python train.py --head_dim=32 --norm_eps=1e-05 --rope_theta=10000.0 --rope_fraction=0.25 --bias="qkv" --init_std_qkv=0.0264 --init_std_up=0.0264 --beta1=0.9 --final_lr_fraction=0.05 --batch_tokens=131072 --max_seq_len=256 --max_steps=8133 --dataset="wikipedia_en"
Each number is 500 + 25 x the weight over the matrix's rms, rounded and kept within 0 to 999. Layers, rows and columns count from 0. Numbers have three digits each.

# layer 2 MLP up, 832x320, rms 0.196, rows 57-86, columns 0-159
513493488555513481497471505518452465497508493546501501473531543526511573532493494527464458468549537501539520490508477528507533481533498498530476533494492518497489547506531484503495490526517493556559519492510516462496485483513474489479513479478516529520513502471458508473509487506523523517491490484503478521504445459516497503458486478457532464522518497527509499482509499588527503513504479511548476513499513506497487492546530501542463484513506507524537543488480525486490491494509467
515468513499491512531520492527497527503477460527461472503487502524467524482487472466498452486543499492477529544533519461511434547494528486469504477554484493485487476554502538540549560533520523478430523485523512477479502504523473512506490469521526486501516472514509488516499469469459464459424505475550487465459496510452489479512510490520501523592493479533486551520459500506488484525521470545516498515521496500487481507531494504455504521507509482468507451459515475484480536535506561
479497514512464499480520489510498498508534506470506493510507493511480497481502537536532499516507532452502537509518488519532479474544493510492542528493479520478515442496507521512497518562482501514512466463477500501498513537500472506517507523490442499528468472536495457465497515482510444477537518552533471483507457495535512497478534467486476523495485521501493507461519501490495559460536509511436501489509522488488477511535489499499493506489539495502530520493548488504560474480533505
555494491519519494489495489504490493515518503492509483524525488489474556484473491528520542519493488466485522542512452527524497515517511506519517489481469520515524504489499507502474517510489509443536481516550510446484486493502498524557467539484433465501489451486508521567512487518521490463495509507505488549495512477505503480500519462468514519482496484476506484511545518500480546529495498495499495481552469493497498516524505505459504538501489472510503542512478524534508490494500517
534518479466485494478500495499490486513480488469523487508437457512471540492525493519495522480494488446514486479535493523487509530516495504523514513466515491538502493506471541496511446483497490492552475485539489498491475496533483479522530499496495507465477489557492520524525486524505481478495487490489489495518498450492518503527507491496538510509474472479471547462524490460516510553511483511577549503559523467461521474483500482488505506522473513468469490436445544480503472511504472
508481486541493460519481507516519487528502498491512538510483521502525478477491481518500487552513536503492482503486477504482490534481484550511466502518467485473502521526460517514526511533546533480444506498486517492483460541480510517489524520493482533504498490518516464548481458496497524499506525527515497514494501500481526532472534542533516456553469509537503496532506508513518457440533551514478475486500545530465535536523564469495515454440531540470469510496542480498503565505489501
453514509469516451505518517468502489494487502480497498556536476479477472502504503494534511498530483473492478499500502569499531518506510495511493511482498472507512505474460478498495516513511500511524542505504482499511521501494530504509551516480488485524478506481528508458469461481552497517478508494538448487549475526535517472516471497542462488521490542477496529467499460487456536479529473504418534477520541517535453519513500532466529466497505492500513512533466513511509489507518500
530496498499488487474516540508486453485492514497506501508515497502486512508467508510527487480500507484469494507503473527555510485493490516482487483520465544455492486471468516500496485491540512521478501493495477516553565491495496491510457492489487516489517490494496464487520527503495456538523522494516477559474531528508528449513542463494441462505532481524485514487472532503459499522500484502480492517482504455507493458454489506475477485545527473488503455540492492481512480448517508
503528527466506544499476510554516521514497504538465557449489507499524490434490489515457501459508500506539538468534498466544473500478540502505465520521535478497519484514495477455473504493518489548518498450506518491511498531494466522499467443515533480491509514461454488499481482493512515503512558520501525450466566497486502480495523504483513417544499551474509484498484486539582478514477532475552525481496545521520511511492504514506487486509520508454498515559507487517485491480509520
503496484490459499504497520489504493509519503478481509481516519480484498494509496510477455529511542495473528480512520495511494497501479490505449488520497483515493516488538482492491508491523480515533501480543461492515471531515497504506511473515481508507517494503482490514493522502551489539496511491511512519497529480499499504516517547466491544520494465487532497500445509496494483484493520525494455492451493511517505479507502486535464541466559511464495497488483516510529433505442507
439504491478540517469521478502510497486480474473467478453482510488497526460520539521437533520481496460498484467514486490494485504452466463524471483511498513498473501510481490511506510485486519501508467507507553518498481497506468512462538514482509525508489481483494496466517528483463500474537479501479469503505479499471499496485501513497466485495492486497491500525483477505542543431499492518484465495503495486495519499525495492502517553520508521502514458471511476514516488498507514
503505489515507514477506516497566487502479523532497485499442493489490475498539556520521538475532484520481494537516558480519522465504484502532461494521486503495496526488479516511495567500494531488508467549494520509512475461494517484465476488501513509504467504512503512510478495490462508491497478490494491498495447499518475492515487476457467516483535531535455482500435517507585452483504502510469547500510508507463530512515516435458553493476459565495519549510465528528488490524480493
475470467516481488518490516486512484478516474503561525528473440501510520499536488484530510517495516508490516508508536532504518459492479494465445496473491514459474502494510483508522467492529436486503516515515510534518495515515502530514511487472489513518510493545503559481526465525506482481531470470507455516512501545518461495520489495483545499513502516485526551485505475521500502468486533440537527458523486455528470489516468504454479494521510538500511499524524482504499499501511531
537473475475530491487504450534497539517530495484477501441531478489502481511468530501543464495490511494485540512496499521500497495534483499488494513459495505483512516497489497456480517513535498511537439502473499506523559463511495524495528552486502466503532485512492465545537532510498472537553534510460480519520495531499553513485519492476497507493539498520515418506495526506525502529472504522511490465485471484509464476543528525537467509485488474488521542492531484524483487471505510
472530469532516479562495538493561485469500510489487487500497533512496507503514544555481534510494509516513499491519505472483498500491518452472547545496494478495497513510475502478542494478483511513493504529498517485514485468495488492464464476525478470446518488515509517498532528509518468486439486484558490499495499504484507486473466531530468528460498480540513481529504510547460525469491476535529534488492508490480520517449443453458473498492519474508511526467524463491527474522521454
512530437481524454543512489524504485490573547515498548503513447470496546499489510495499523523509514488508467471475507485512492525475456527489528507522496493500507477420486513475487479545495500551491509432473539531528527483499526514497470466429513520530505471501470462540533530495529483513470472502442508475458476563485519504541504478464493515471527470485501533475489499524483471526524532464513525505509522501516494507532520551559500450507510520529497496535514482509505520474506483
541477488475519486498456475520513447491560500544524467500466538492513541530494518527553523558520516509488511505487476491503550512513493495500508520482522522502469488486522500490501468508508523525492449532492474518545484492459494476478526505467481496529524524484532499549526481489517492488540525468511520518457508521483505485534497495518495469478500500481523514493464539506517507529535464475469463489503487484529498501503478471470473531521523499491475485484495513461500490551515514
523466500494494450489528481511530487513506525505548515475455471474515497531488493522467479471473491471543501495483502511500496493525476478523476490501465502489476457481495552506531420470529493492497509507504450555522507492499518468527496533498481475470541497489486509497501524463496509529490483479477499494522498492542487528504501505513500482494520498519486504511513485524536567489519483532511486521505510490502516487507453505511513481519515522523534500525523508516505501505481517
538499510494509492466524464499503437531511522509483497504519499549504472484468521555560534517501492545501482564478483510454497484492467484520491500495534510509523502511494488521519518491527503487474512504467536514490480481472505506537487529533497503487513495507487497483456516512504500477484475514511490452530494460514502525519534484487554459500457491470485491483459527502529482497511512513476522459485515517494563487546493541487506480514492523490478493502475500481526503479552466
481476496454487474542489489493508502518473486514480452493451496485513542461476489471502501529474482515505509455468512504480486483494513523470476443528520488543471496482526480478494517479511500509508507397515501490485543466495504478519461497524494469461496450494533521549535510484509496486519511487518519568456488481492519492515511513508515521480505499500433481535457495471498482523488502483518498453506506521492521490534454568495521501490502470493509484521497483478476466505470491
481515521504485495501501502531520480480502484514519492506529481527507430556548524517506495508527470551478454484509491458502477520528519500464472505531464474504476474476470512537502438525502495505492480494482464504509483479486503469474491490521514462509524498492455492510485435480490466487473488462479501464512498511534502504492536529511496519510491542516462518508503505545500487492424507538493501518519525436522507535464506480491488523481471469470516494476472499530497521531519465
511541540483502497465545506494515539520502458492516511502503557473501496495484487531460475512479461517551521513498491535473506460502520497489488470508474501507482508511509535516507487518423459507515467502469459505519495507517508528472516496507528520505535464513485495513470485496525460500534469482447485475492529484530505510494556472501480503545512489485473457528508429535542502509562489527489532493552494526507485525517484490511514522486510505448464514511491470448490497494482480
524484487511528479508525490505489532497500504494495480512498517521495507505488513494500493490516520502536498501495488520515485518502495481514523512498511501501501493508512502478515500516495490505495481503496510496502501484503528493494524495500491515488495491501491517513504487503480493534504508506524516482477478512485470521523487509478513533500497503515517496506502481495489498512509501505526505493494489481509508519486491511489499491483509502476460505494525517484507512487507476
516521510483445480511522492502486500511454500508522459475494516504501512471516515462538502510515444467473518475482475506517527505505507504478494502473484502480516497490547529493508474549508541477481486487498545557521491482499507494493495461546476465547489556484503457539499496461468457528510502498507518516521494498477502483464506476463496495546486497517453466474494523497524471485512460534502490520479512466485507505503508494492502490473520526486532498484463525502496512512516530
482511450496471491516510479479525525516554448465516453544487477546480474426469532519508527532491535518461495501464486487500472495503484529544471593527514448530478515500504475493543499518490478495536479487500510520480507526484531501483520480470534521503499492459520511511513521528497500466481492532493493516494497479454452531516500485512534473540445496516457461505445500485452478509532500480526522457512473495494508501521560453498480548527566491494474440488565500467502512533518508
529480519481543493498493475536512480460473501484528524502497540484476515503548478494515498510505526483531506482519488511550520500466495495464484512522501494492494509506473505507472537512504541527497524492513480490511511493522480499491503521465494495516505511522515513520503476504505481480513442535508526474516484451492490476467500536477498508508509470482481472506451506546471500472507501519451510499469529506531513492469503501523532451516458437530482575511469497528515501485493472
494443479520516523497493514537531479527506546495474490457528457525527418513506494470538490500514529519466525467434457486478564484525555494506487521465493460512479502495510521470518527502546480466456525507493496531471506499493477483510455436465472530476473521481540477532485463499481536523514515496498461498461470484429504522523477492534482466492498470458510504474503471484549466512523522452480520422563491550504506514486492485541512513500501462441499514503488479503505514533517476
488504461492502448493468535486542500520522516466467476535492486489489477485487501478470475521458514471492520542526538494451495479527481512539483498491522491507528489467480490481508548478498514474492473558501502490468500533518511519536463466502485473495492546463482475492451504527473498443482515433509520473497475490496502502480548471540479484520526530547544476495485482518500473489495500515473527487549504467475518491483482558477487503474509546479472477458535458505502512491476480
470533521457444492477489511458482520508508523475512506451564510474497487482536509504475491515502515525469428522485507478483503505495497497488475489522547499522530542525522489536560503460520502492471475484523469533510475493500478520533487504511528468530462456472506513476450463493540457511508501460445499476520501543490479529507502440467538542458513465454504527527466471512511504470511463528492477526485534491505499477528523465489515491521525505463462487493485517490513490467502482
480497514523487570470488532472511446530506490543507495510576489507500549457524517508531490483464508490529538544539508514515479499470490502520471484512447468517516483447477507493516456493504488533487537489512503495485535514488493451514512507548518480511491540505443478493460497469510489551490531457524508522489546537495535480491507476472475508530550467525526516471542495497510511492494494497482474458495490506509496499522529494492503507518478512476495504517519520524482491500527560
# layer 2 MLP down (transposed), 832x320, rms 0.0697, rows 57-85, columns 0-159
494492501496480461501457503519484490524513504476471470460519517478477511512496506539450465485501468480501518469500499540557513467542485453504511505475505493491492499527550501495491536514554453476459499457527479457466517440506460503510505514489481526512532524481492471473524496465496493526477533508520489463511484491479503472493439548490470493483472506498522487487492493496456509470487539503517497498540507469461506488437465499507479489471490486515502501492499512492514539455475512
507447491499446469527507412489529547452495502553516514475479475529500536505516486521496489543499514443508517472486483495520474502517512469518437545519472503517483489545440511485471553486500483538459488436510521517476531506495492530471497471555520527460484461488489490491485479471453486482491522493484497482492497497461502489567496498512497513460512522457473477506458491493557481488483502479492460485495526452526494477477516570505488531478486495478532491506530496493459493489510476
482506486504495478504560455496506492476510496516501499492511466529544480493456472502468531522494488475530502483513493527506472487471476562514504459473486513492492495487530497452497480481475496484501478495525444495493537480478485499517534500506503490512542488467492517486513514509503512450505502488479476506485492530524511503506482514515499470503488476537501514495465494481447475460516491537486456498523491468484490503542468512506507509479501473520524525466517505469489521504478513
477524494506489514522523462522468497536541532502524509511484565522483530531468473481470490536515463452506519510502494480490465497482515491484509464502496503472519479509480534460515492449507511513536518494555518490500503508534521467512489568479501498495497507515487493539516510476493492485508524519516496540520482505506519518508510497512497472525522464530513491515521510497479489482471504515526520494474503488499503490556522545450549511519501489533456493564501492513498514463491465
501469513466506511502479512495515446480518492510516503493507566501528544519496527501475529469485448467505496494518506543542534521532495520513474475516532489525498514438507541517523515444450516523534476461530497501511559515546496492468466484497530492509496463494542470480438451526513496448486508512502499512505502469503481487508496496508520502476504487517514507465540510484501524509521498473502500483560511481532493489511509466515504476490500461472531517503473478509502483541492520
534534498453520498503534509536455452527507481501496492530538488505508504518506463508494473522497505479533501507506508532518529484496526513474540524499501511483506544497482507522493464561515484498535480546519549489490512470509506516511494487487495493485488491517507473464505529489491510523533492486485518512532481499514491514526558511456523505535505531490488525510549479551470506510514501496515482517532491469456520494510487486480535492565505448503536431478479523517481492498484483
503495496485522514456458500507501462524516478471495511478494531504505512522539524507507492483515524456533476538483524500491529517501409517531486501497496488558506491505449457481522450439500492529490525451495488527509490462483450519483536511485498488485492465428531529509489514434537499513474504508457493475430511460480478510496545515486536531517506468498507482468473473468446483493498490476484480515500509556494484480479500529482482534463497462506458502543490518485511485474492505
474515507501477490494486514480488482506450505502523504546504486520516551507531501500502500511503461484535511485520540479507477523499489500459492537501448490506512468537478544513541476441509466500569499484487526545478531511497520484493532519497502482528474500493498476528498506508485479489498541495506515462505487484528496502525505519489533520508493525537535471500507489517523488533512507466534527514526485512484501535483520499523538529531490528477494496498504500510515534466540528
467512511501493506515505518492511527503505472486496522504517485525543451537518499504496519473484493544504510510493483499463496541498476565485512500499521499476476472504519495515453504501497472492520517482486483518534466515492539484459487476506473536493534512506491486510481550523510512484546485531493483469503500499467517476529502481536500501510485521466505508571478535476500491513477470512513538507509505529463480527515491483469492516527498500492501508514491492538516480525463520
490503507463476511492527478488481494508494477512454459516489469506477499513498495495510511506467509469518480543507499489524490510512475494487540515504514518513506453549467514469493520514499501498486516514496491487474477477530550503508510467553488489487469508509475486516489500511527497503515501473484504464492474496523507475501516506519505483521491457480494522476541528447508488476511495470488505501509508515480529513494511485489503509484470491521501504474517514526479522565548487
441504527463464493460474482517472499524475502514486503521496484485503493497469477504493534518471527535517488476510460515494447496491446504475520500532513439549470476492514527540486509474531491515538525496524500516491502518498515486527524491493509509438467493510525487478502473508481496476519510510474491521532481480473476471462511480481478464518491529470495458508547501492491507514534492498475479552523495464563488514510545508498475492481507503487490513491524447508492493534490489
527496482463495487489519497513536470523526468513509470482482451462511497510525493470494532508538487533501498522501513503515481473519491521477500514550485473524500460511508500461507499503511522492507496464503492524527552493516466539490485492506549515507448470555550504490480460518503501468501544513515525511494523486539447512483519531515518492503518472474470471529524506477497545536516465471529485495474463515481515502507555501472549470518512506462510464529476481538504535502502514
523493503496459515530515518492513532506498524496502447553500521480524470506483521482497502494461489505472523472519470489449533474520502511508484543539533483498534455525527489446497540521497503471543504511456505509535480515493492496499494502513527501478528516506567494470490507496489530537500489527491444470465511514514472527528500485510536537511509524499508500459508502495515478526495493530486524516487504501505512516495503475498529482463503462503491512482482500502493550540474478
504491456542457479498507497508496497513507524507539492505502530480492531532508487521535519459518494500496462502498558511474545493530458490495443489540474494509490472479509496487491513498549459527504501475553549546466475504521513514489494498501489546498472491493502547488538462498544537486478444487442475505505510532512510444499474501467464482487511493492509517463518510525519479467476484470502501480490475440492547527493502517561487503476500529511504512491522551455510505500522556
448493486472477492512501518514474533502517501492526513494454520518504530519502520482546514517481496474518565478482530497528480515515504513485483477496543523505487475482525471521430540485530510471498467531509501488510512561497496486509519509550544509504460509521482536459468473543495532513527494500516491474515465471514470511470522462508475493560472457503549520508490445469510464495490508524485472505509493497536489526517518535502513534492510490530524504485500517512504480463489509
582543522484440467466442501517534519492495494523489439523483508517518481503462534541517449509494491464493514473483505543547505484499523434479443455515481506487487497458489494507495475522506532495523514490528517513509494528503507487509474514521492537496481511499456472534474512533515496500490479496519514548516509532520481522463525482504507512536530511457496495516447596498455501492510515460526491463521509522513471499539473502476495470498517491486529525498493497503465487469507496
498464521494502528466473500478467493480532524488511556508469491488506529527522481504492504489504491517509466519502509502550495474489480493526490461463508506457496535504519552494480494460514503454477499511494478478535467539497449500535469494517478523490500443518500471533515491485528473501503475488512567470498487500530475488482503477514436472513512488524500471459504501480449526452536503506535493517514492501474504489484521484529523516523468485486515518511503502544516472458517539
477484488496549498493497449500533483465504488514537491502537490508497511500506466486525508496517461488546474514523487494482473535504534493486516507557512472512450504539506513516491518512503444520533537507477510492519523504481512511465500496501488457470451446544505492495535530510478490478474506505529516445488555521490463509469494506501526497504484546477480573508523524508539508515519489543485513511478455477485469447462465557506472507481468523482514537506483505488501490488463510
448519496488498506493506535504494498503499512501490476558496473512511482501518499521501490487525527513549507505501502491506517489476491520548496485520475512513484482499511502517499444507539460475554492456561507522520479532527478487508485541472455476495501510525530516524483513569491442492526519484484522530515495506486457489522532487473487496487525506470503497501532485522486455464496525484480508491474481483523490528535514458498500501483523460516508513496518478503495532465441486
472519495449481525508534511504496512509492459495514449496463486494480455518509500484488496552504493472463477478475478539501448491491460543470467451515539508471532532548499525465480478471515458473499522503517526494498538505536483414520486473516501494510516526504492525506541516503495517495470529505487494554508504493504481470504478542464533531489477488488473457526558523447484521490481523502467498479500473511532502497485512469445515494471482508497528514522505502545474518506519513
501507505487472462498534537525554545511501473526532513517533470511557521510518473510491487490497469477497509554482520478528487488509475503487526515529497493573510487487489517468488523472506475454493526521519543472512475537463514553505503460541476517502524496444473491528493517555507428493540480482483499472488503507527499508497519507510484492493480506484506494525543489514475511495538543504529481464515489519505463537490525502473480468516514482501469524513525519492541495512496503
513535505495520470540466514522484479501504480511525506521496481485505498472421499531560446503529508531509519500521508450507503474519504517480511479490479502501467500480514499513512515497507469522531501443465497516494523499511443577499457467519465506519467493498469496489501496511473459520503491483489474474513516528470490520534499477492519508474503512468470499479524514520481482500507522512504540491484495483520500497451559522499458529515467531486475445485494501485496474494491488
473507505508476492461491504468519504497532518493507486497497500494480499510510485498504517492507507509505490506486519512470521502487490532504479519506463516500508484500542514509503523502523496508507499456508482488510513502530490493501484481513471484501496503507507529497528478501513502511504510488499506514504505492505503487519510515493531510513506499508495499479504507494512477498516501503504519501489504521499498508486512495514497495477499500509506476499524520475495512490500490
526524511525490490485493539484505540483502503492445527488537501479493509509484484493515497485514464527490485453522498518510444543482507489511496491464524512479552504503513492511530531529550513529526487521493496485513494502514529511485551515458499473500501500539481502484535527488542490478523518511483542522511531506548541484493527510511483484498512489462490501506493482521472519516537489471497476454500490504508517523529464483510475480461516510511464464537536446524495468481496493
501522498509472481486472507477521511483521456522482519536480491550506523520513535510511516491487485483509535502516523457478503489540472494486511500483471519522473535471496523522491498508489484489490539517482494507508538493521488504514448499524477532565517512488470513508529468454525482512505493503443525501526491501487531535511463495518478496490478500530536535527505525490506578475509510506505447490506519495536473516514509490491503504493506501537467516492492521507484517465497472
479481529524513494528490469491485533524538503507499456501477490493485498493490503494509510518524517547489471525503518475526512506499523525512546501460477489510484506482533498493509496457510463484473491500517483490485531494465541494485500472525506477555479507476491541462479508514483518470481482504509467484511510480529520514485530464497460507488500529497539534521458464527492480532506517507538480451485517551490505487461472481489475504523505521523478455516546488506492469527484487
479483496496499487542444540536463480501464521563494521488504443487549547562491477521501470499429498518476498509531512516482493500520479505479480529468424463537495480477487525470558563504510496515497453511520520501463490529514476456517486549490471472508498510496454515507560503478500479510524526454517439445520498505510500563539503490533526480498509511510494486479492449514489516488490464503498529528478537505499606482510505469461514482425499491511494498514501471463525486511479527
489493526539513490488501517493479515497507517494481517456503503499491472507458497492466474509507489489539509541473495505472503505516539499491500495519489493479509547514519487473495519522461464535477478490509463468526457488489452505475518487492544529481533472475463521465499512512504462541481450493470484491519467537502491458478496526524480494502499504498488458497546474467495490499452518478480448455483459527493485492512470482548498476477524504486464486525515486534493507483506496
494514536492445532528471484434465520481536494494520514499504554500536489483487492515521507486520488479503454474524512468503492510522517495492515506514477547513454507459523480496499483488482469485520493437539502457460496511504488560507499542502501535491492462471530521510476520474534521494489539503467483497514498497486494518496497528507487511468528542550545505503516490481511508543496478474521483495484496523535499521485516499523486489471475523459511464531515482485512478507514503
# layer 2 MLP gate, 832x320, rms 0.182, rows 58-86, columns 0-159
493482516489476492502512543533462493451544523469507506468509507520539491453515479503490496488526505520529483506556471502480537452536500484525492547488473499513465502418491539438492472541493494471514509462542518512496526511548467568520491461490498474503501507493538507503486575496520531505520491483442519548498488496483504520544472530501470503473491510450493492467522474471474514476485557527492493490490515471503513463476524466536457512493470485491501508555490459497524481490534493
524522459507498512485499491498511476506520510512512446493541483501513479480491479529484543478494506481505482482499467506470461496515475504499542533481502496516494510476463486508464499464516539464499504488507507523476540492450501456490529552489470486460496503509498487474508489498470526513523471475483458496488503477524495495502482492526510487506496445476534515498483478529496502491493523507506483468501503517537482526522490520491510474528530496498498461510505506495478442495544524
475474491480460495490466505490495459513470490510516513477471467495480507470552541500475536527500500519475492467524477525485481529492539523523501539481520536487503501541502466490512488487480549496475508502481534514498509481514521480504500447508492485510513473534517477522526472501487521454512490523535517436489467497487498501499486515528510516457497544497498488489458562475517516481518509474460483498533504521502541510498490485469499471503489467489482472533488490446500509521461507
492518527499421509534518499529500534461525499486500483449487488512440491538533483504484517486479512493466503515493481484521503483500487462549526475453455500478515482531484504500432524556468470503489495532473471476501484537484498442552484489480451531539516531530537468477452465465527488473488541546480520472535499524484494525498483479529488514500533490560537497504498502560493519515509504499495525500522527485499501523488447514490504497516498516533504460496530490482518494468494524
523500508546472479490502508477523518458519494509528497499544517513523506534501490491480549477528490492514540516492453524506521501515466541529477461480474511455431536457452544522457475476512488514519512554472501544490486485484529526494512485423540477509532506512481520485491491511508477526504491463478542520453479487513501529557479502491490525530521493532470520526494487496470524498499486516508475518519497480530492510515499541503498484503440490483484494497516502499527543493495536
509496494500476461556505483474569476531526467498528467473488489495544488528580464498556499504540489529461503462520491552509499525529500485514544518498506499512491514480474521490505573488537458509503502503505531488501505490496486487490477493507476522528467549494536480538513488479513496470547512479542504508469483527509490519483471520510497497534541510515493470533504519499487506529493474496510555498521507520527473520497505489506513524475498531498480464527526550475509469491459496
492519472473493480454525536499468496468482494465581477486530495484521512556496499551515511506541510512457489473525498502492501502499513512510460517494470506510471488520485534499497519530477511468530517496456508511514579522492528520464518536494504487506486493490475491516492514483475527542478520503479482536482513468541498460520492531511434472474522486519472501464511497491511501506489491529517504527475542510495444506524511501465524484486471480517505489460501520473464525516523490
563503519487478514509504502505513468506493535524494468518467508490464501480488508517506492487531513481519493496489537490504472500553504459532457496470508494528511503512495498501485480493543520518497512520472499527492528520520516522501534485507537504524505517476533485483492498498506495466532513466507496513494534495553541538460502508482513507528540466526481480471517490483502468455488539497495486495520461503558437509542489481501499505478525519483507477493517528513521511502501488
535474481499493504490509514491515460551535495488509509500497497477530487485478555519516522515535503509527524531501540483500492518459464528542496532520502492437497500434494493505478456531533513492533507472504497462514503535497517516509508467488495469467517550492512519535479498516472442518491483502502536517494479514489436498495527473454462494495484462488479491510499479500450466494522490539496481502517469504494494528502521488515479524498538515478481489512469498534516469499484539
532516468513507487509515471534474471473545478497481526503516475534549514492519514530505509505547486488477499522519503478493515532481507481464485465484492532459536501447477497490521541508514501496495520492488508538508524493499488536489484477539525532572494502512482518491543506470470498520521471469512506539461512464498530520538484524509463478512457519512490565538518513505516518511439509544494499499519495453524506491477467531508501466475478503509490506489489469529473520565512548
507518460525492478534527471479535499505527514496544485525473495499481532514478506505569505471468457519539532476490494535480500476515501512489460556490547447511471459530495520502503489482508521524485463531531531551474464475489519503489445508496499548507490513511519504482494529462435500499512502506581429522473496483502494423492521527542514498502472481482526515503514502484532492541488487484494528508513464515503490467501527493498528501511492506535485454446533527562462490551514508
498514459484525464487470489507475510533476467521488513500452524500527482462439508504501491482486532517518493509500525530475488523480498529520528465510526469483491512469529489524527449500506526476475522505495481483519489516533475473500514511499527538503499541470491508479476457501500499444491469518500513494511479533477492469474488529505472479546538490505534477483449520524509521498481522512492516498456475514529494522483493497492491487490470507504482504478489466505507518494494500
499488483574552501462471536504462498536454519507516468578472561498507507501483516495472537532509515544489492523513532535468480484459464526510516487483445565481512490530476494510474473470468501481467521437518505505530461508495476445503495506454538496509492542460508525519503519457475514446470477488518490501516504517482514484512540533548475479490486472482467488522502484507500488485539508548495519507502518503458521499466505492488507456491474481482502498473468507517545496498509479
495501521514466478495505531478515491514517495511500513474509534496469513528478516503499493472497504490506514462475498490479499487518494484496510558542510529505488484485497503500528481485533447485494524505469518466510514489521518476521493504510512471475497455535516457455481541543497508499465468512509500497546482468518505479490464496511485479494484524481500448468516518482444502500541495493497527557472505462502462492478469483516498489495472512538506519453497545512534528496481497
510493480489493550537470529532488526504522503476471483521544476501509475529485497461495526500487563474455487483532531493518498481494555536493510449508485504474495472496465491500503530469501475491544513527472538473500500450531467480463504489497517500514519541486464488513507552504504514483538545487488482492480468507502532464468529498470466522493458482505512514529491478513509524519497474547507450470496465486522497521506474505533543516508491485473531538511459522511481489497490532
510520518528517537510560485497528467491522482454512420502475506505502547476493527504502474449498538498516526451488536486487500468493568504489482509505503519515520499502481526561462479495473534508525485436484472487506447525497474506464530497482529490540485527492490503523519505492467488506479483489538493528490504520503497468498487482513517487498499517476484466531472477460485458524486515535519455492510478505466537493496471487499519498485468502503561505488478528467505524514537490
490462492564497509525503440527507535515505472472536467471513543521488478496493495501504494468527500484556539531510541527478503477514496496543474490490502513460529523510532508533521488501455468503538490491466455507478491474507477478497495494512508494483542532490513521539477543483512457514474485444510488477525506498526501444516532481539459471509536490513467477499552515515459527497495525499495511520495502499483523490532513487510495490491489529517515484526522488531539508478530485
495518515480459488462519494505492486509526487521492521481450475488524499485517553468440463498487501442496526494515507510488501502462531541525500489483487493503488443499518473484482470511480527516529506495491487529508474511531521490513534473482493561484529469512493486504511534513496489539482526523470529489534506551515459506488543497538507506497498504473494481475482478520487552541536490492465532494497494501505506466507497508511498526458518518534480535485551536513495475531468565
512476540543554554535502505508461476463481491492511486483464498514496496469500520500484517487493537470500530523474499504504489505553510488485506503506499514516479528495526469514522487486542492504498455478532541468481507448499535510489534519483519524516528520556448535502468490433481481526514534528498500486531534487489492520491494545533518496521474473499503524463514473501509487526477464507480463506496510504501509485513519485488493502480498496456513493537501492504512506513518471
467458518465536520500524494519481468549498435490488487477499489499506493503505504514524506472486502524508478509487490466516498496535474500484477499482453515536513521493525490493515470507481478497513459509515496478521502497477528448461494518508494509492507500496519520491501503485554483534471471431471459449522495528525512475462497541503460456488478488482485465495470517516465438515438531530466514504523447496560516525475491490501510469575498469467496455466508510498492492515539465
493515537472445507503486498535509483516487506505503500475517520533468511510497524528498511497510483529477554508513507520513491499526456495517492504526479514486512501493550486488494452477486488483474497522443488514474501535523528518525477454489487489445499476539522427516511488547539466514477482487488444516477478469523531500495529500486506509527499515512490525465503455507537545513522508500524470484503490503483496512501445516490490494482474506500539516463508508485515469515484529
508501514513499511480498506492497491478498499485518482501510484475503478520520503503523522501519486506509492492524496497504499507514500498503517524474470511469521511511494488500533493515501511497486511494522492501497513485500521491504531503505514510497518506482485499477485501483466491503499510523522512502476492492483476522484479507476497516483491484514511500518532492502505521494510523465499517515510461476517531499491491501477520521487475478491494489499513473500510497467520521
453457493509509486460503521522503549528514496507512478478526495498497470492467478524457471467485571513503512509483460512464478522512479512526528510498508532482496498479476520478554528492524452487517522557492477467488529463524490521503470475449480539509495479549520526524489527510476484483496534480528554505467464564479494479502494511588512449516513460525505449529514479521491492511482501495488487508518463504534515510505484536514526517497503509513489490503520477476464449481491517
498530481546515489514506502519482454551522466481446540512506492492523491519492498510511508513442512494510493542504530484559506503474478467478493478455511499488490479516475489491530496522514546526494531450479552517499515519494489503490486524520549489520493509504508462506519488476509461527500492501487485509483476537503515492497512492506510467549468481487517524524477481456494494505479536489506514477509501520504481466513480490522517491495510510530479518479481553492492474488505488
514491511526528486481509509510480501503496513504440472455457513503515489527511475513521515539499522482455476506528483505528526518465483491486496525468504461523520515508487486500508508532499509506478521459535504509511498476487486483526518518507518541498463515497513516499495460535497486487477505522489493493509506511505475490461537505485479510492490501529531477500488493480486492488494472486470528468517519499552492512494462512528476465527495523520495511491508507492501493493460525
501506516496482472510523476445518484499506498472492518520496523473485535477482463520443517512502473489490480540508494475486487515476479424483506521423528531480500516492475489558502441530454487507540485489495443542504530471498552519550461527506523491494524474520490453515460499508513482531495504506499495501529522506523541514422511455515481530486522512461494537520519472515487536541491464517450507465451483499534515495501467505432507539547467507511509514464511491489504467513499504
503514433481501463463468507554514485511468513565510492551470493471512513516492518531520522535526503518490503512521459535479441471516505562458517469507490548512453490464524487517466480494533474487503459525487463568506562473508539497503453499485475530505518529540488465511537514514506452544497492492553502522471524511528519501509484523519450523476496463524474483479520511514496497552494433492502492461508503506523467514507514507494452534463525482483537479485498492509500497498507547
507459483503475507498505514516516512515501490514508513462476504515474496517489484499508473498500518529488539530510522550518497467496472458511456506489512514483493468491453466501472491562538530475503475545464465521512445481477497458515495527527500482485499527504511512493492502507469459503474515521506457522465472512468517528452468512458477525495456486525479460520505541480514522474503539480517539491451510513506503581484495478496503485489491469513496523477487523512526526508468525
465469485521494470525525487461482533493509542480497480445497491441505573500504556538483514563490534511530514499509532496502475517474533561518489536519512506482484493525515480491493484515535486520526523527512511459515503496501502492468475480492484502476538521492506492518478527431505507492554521479494526548540457502486481505496509462500485514494528530487452487526456511546516495538489486521475543512505509483505509523514456481500502496486495505503493427495428509487504495443473502